From a checkpoint of a small transformer trained on Wikipedia.
Size: width 128, vocabulary 3379, 6.79M parameters.
Training: a variant of Muon for these matrices, 106M tokens, 12989 steps.
Each number is 128 + 32 x the weight over its row's rms, rounded and kept within 0 to 255. Layers, rows and columns count from 0. Numbers have three digits each. The size before them is the row's rms in percent of the matrix's.

# layer 13 MLP down, 128x512, rms 0.195, rows 109-127, columns 0-127
100:194106157123160149152112143141128110177086153097117120151184085156155131145136142088134076127115120114111119118058102145181101136127122077124134096135111135153116129069076131126148149141154106184179127099105112160185162167153117129135124167179130132048108146099150129082104174108166103134137155144147160118113103152113156076103175144178208094135158127155115114115140094075104124138166
104:100196094088074078124137137140140148099107122133118149100140157152104134106114074133153109168124095187123086080115156116156173185163101083147126133128069093082125080157140063123110144127104136137138092071167129150097131160155102163143105078120124086151141147146138121115134114132089156149097119133167195081120126122134131135196156095165161139099154101152089095143151172111192177130110
088:144125113069082210165141085189134146164097091149149206121172092098082113100146099229172104119150168166106140040136124131079190088083123080117152136086123117086102120144119161128134098149112111067144145138163167139125136151071151139085121122133094161132087125102135144109187107130160128108118090117113089114176133158103145117174118129089095150166174130135125119105173164109101123122122
095:133126147140131166150157101099074093150129086105129089135151115167164103119116162156176158110088169123117138179088145097164018091112097182080193143104079177185145093056112148171139137179116099078137179182140106109157154149204157075036117135151139207158056193033074120205216093036120151084125150184083096153106103127127159158091083121101106130078140128107132107139172156104127091157101
099:106142148105074088194125134095126089151132126109141087100107144142071178175124085148143120112126120100135129121106104030143123110126098075114141145060120149195154072063177103107157156106112125151107092109048107123123137182102113149107171109144218115078170123062180138172175098170134142098103215138109106095162114130113088152160106116105109110149141080189164184085115110130142184113084
093:136103131137129133071163114068145135187106160138110139111119155108139124133173137111100131173166170165136108108113156155091128127082123153118152093075168236133160146183102151133130154110101153138161105108105090128156057128145141171140122141161131115051125125117103119116119086163169155163102113144112127087131149133125144182103071117103136130133139142137190127102093161147106133100151
096:117181065093092078120085129158155124143113106146137108135140151146104121146171175114163119108050138155142095097186099139121146112132131125133119092159122098138154136141138170133095166113103159093146153077143119150148098108096137162170131160201107099091122132116194146155195131157151071116102161161112097054152104154106104160117155153140122097085132111135139144099067134163076106116144
099:122117098140084135137118155094071090120210128136095046077172093121145186130105157128086077117084161106137115111184140125143139094165113132150186095157125166158156158116161114138084120098155067131147135173142117157107098060134143127143128119093133083166078092164087152127113139118181116161165130158125099126120126141111128150139140106110169121103128111107166220088174145122122107131166
092:178109175178076075095078187156112139088154171123129105118147073122158124118173189154145117080160131145156150105165153112164087115102143124107095135204136048162154130093051094111155160072104163133153109113079121138144189166132102150138129113191078192104099119150132129098132065119179098090110166084152100089123134128117108164123174142100096120092230101112133125103156208127137138149052
093:175128144170128161117129130114075113138130156153104138108171095138141124123153176155110210095167149168107113158123165106137112137087106111149185140093129127175202152143101146104151155142158170180120091055130154142124141099140168156078196110199138121149146129087083127146182175109188107121137105108120174154114166169109119152148189166063108116072170127135181088141095174102141066170130
105:106115112160148152095121122142111113154095083121123120079116137117124163082149139182148081129129162115084092163137135113111134112194151163162093141167119118204126143144117113100128125164138123077157088143047100119130159129111143088125133125109150180123089151146086117142109188099090123119196130146170096146061115099196157046115128184062156107139144080058117143110141110148108095190159
100:091130176166145146135116161145098118189104105150107083142161015104159138073139197121089100114146152121175131113158091141143126085162141162090183125161163162174176161163146125044133162124140115137130138201151156136117140122145159086103093139183094119106112097092172134130167159096137074098106173166135098100130086175164145156105143181099185095159147108098170117110171172128126125156084
097:129152146076075199098094082160103143140159117173131167131059111183128076112044134109117143172160078162053111060115120112100098141155168116098092098058130123072074104126141128221125123155132121145073119082125159085116111140108168135157094139139127111126130093143096169127086124162118114095085185135108131090124154177131117138167116167143135132129106114144071081101125122135073119113157
115:120127131145132199151110108112115099107162069084143087094117103124111063104147158107115113133130079087103164080067089111154107056155148165073147095092151112127104088106078121108147118116151136126151090099100106146088106110206119114147138144152184147147124128140073140114086148114147127167157177178122134148088193152131181120185062102166142085121135156157140102145119110126123135135126
105:162151129183160118115078117157071131102145151208137110108195146155124122149137145155082098088084164127166091134202145135131133105119168127105155079135149104126136111155121083149124173124129140105116090123099157213155109175157085159091080124056153181154084150120108105108109130093159131159149149151131153110148121208147195072082159136122091065072111169111153118102122177114127064150113
103:098087133128124124131151138110101175155071178135084082122106067157126153138081124140097092114185134133093106125153137154112121115134113072130133144113133117101112089139061150169174197189073124163151090072075113112100104138161138011114208134141090148124122107102124081140172110085119090207090134078123081147163097168145129110144073137137083166121118126148096139148156148091091126153140
104:125187120117076173056146092141194133067144148119156125137076121116130146114097138195134075104108135085060088144127071108135102201163128097107094171086106182152133120093146053158089148099087127126130099092148121154143175046140134136123096080085156120131100133109098184149140099140081079148114093078123152130110102086142133138083154108137133133148152171138111147118184155141160183098159
101:144060170145121175125100074129151115177110179126122080099142124151090118096126126103105066127156121132091113160124136150160134143155163177156126078142232102146052196204153109099092158140137158109172136125182127114115098157094148150112078161125079145140062112127150081110137110112171145084120157110109187107152110167112132170123150118071136107107081122196180109116092132100103136114129
097:131167171073119029087075096156115159130135089085091085178133178162161139138085113114147124126109149088107106131127138195142121153131121058115115111134161154115175103108149146180155131120113070136052116118172105094066165101052143140136077145176158156050144172107188120129100096161129114125150142122128146152114143171086072151110161101133136162172057190159128161137060088129164159145128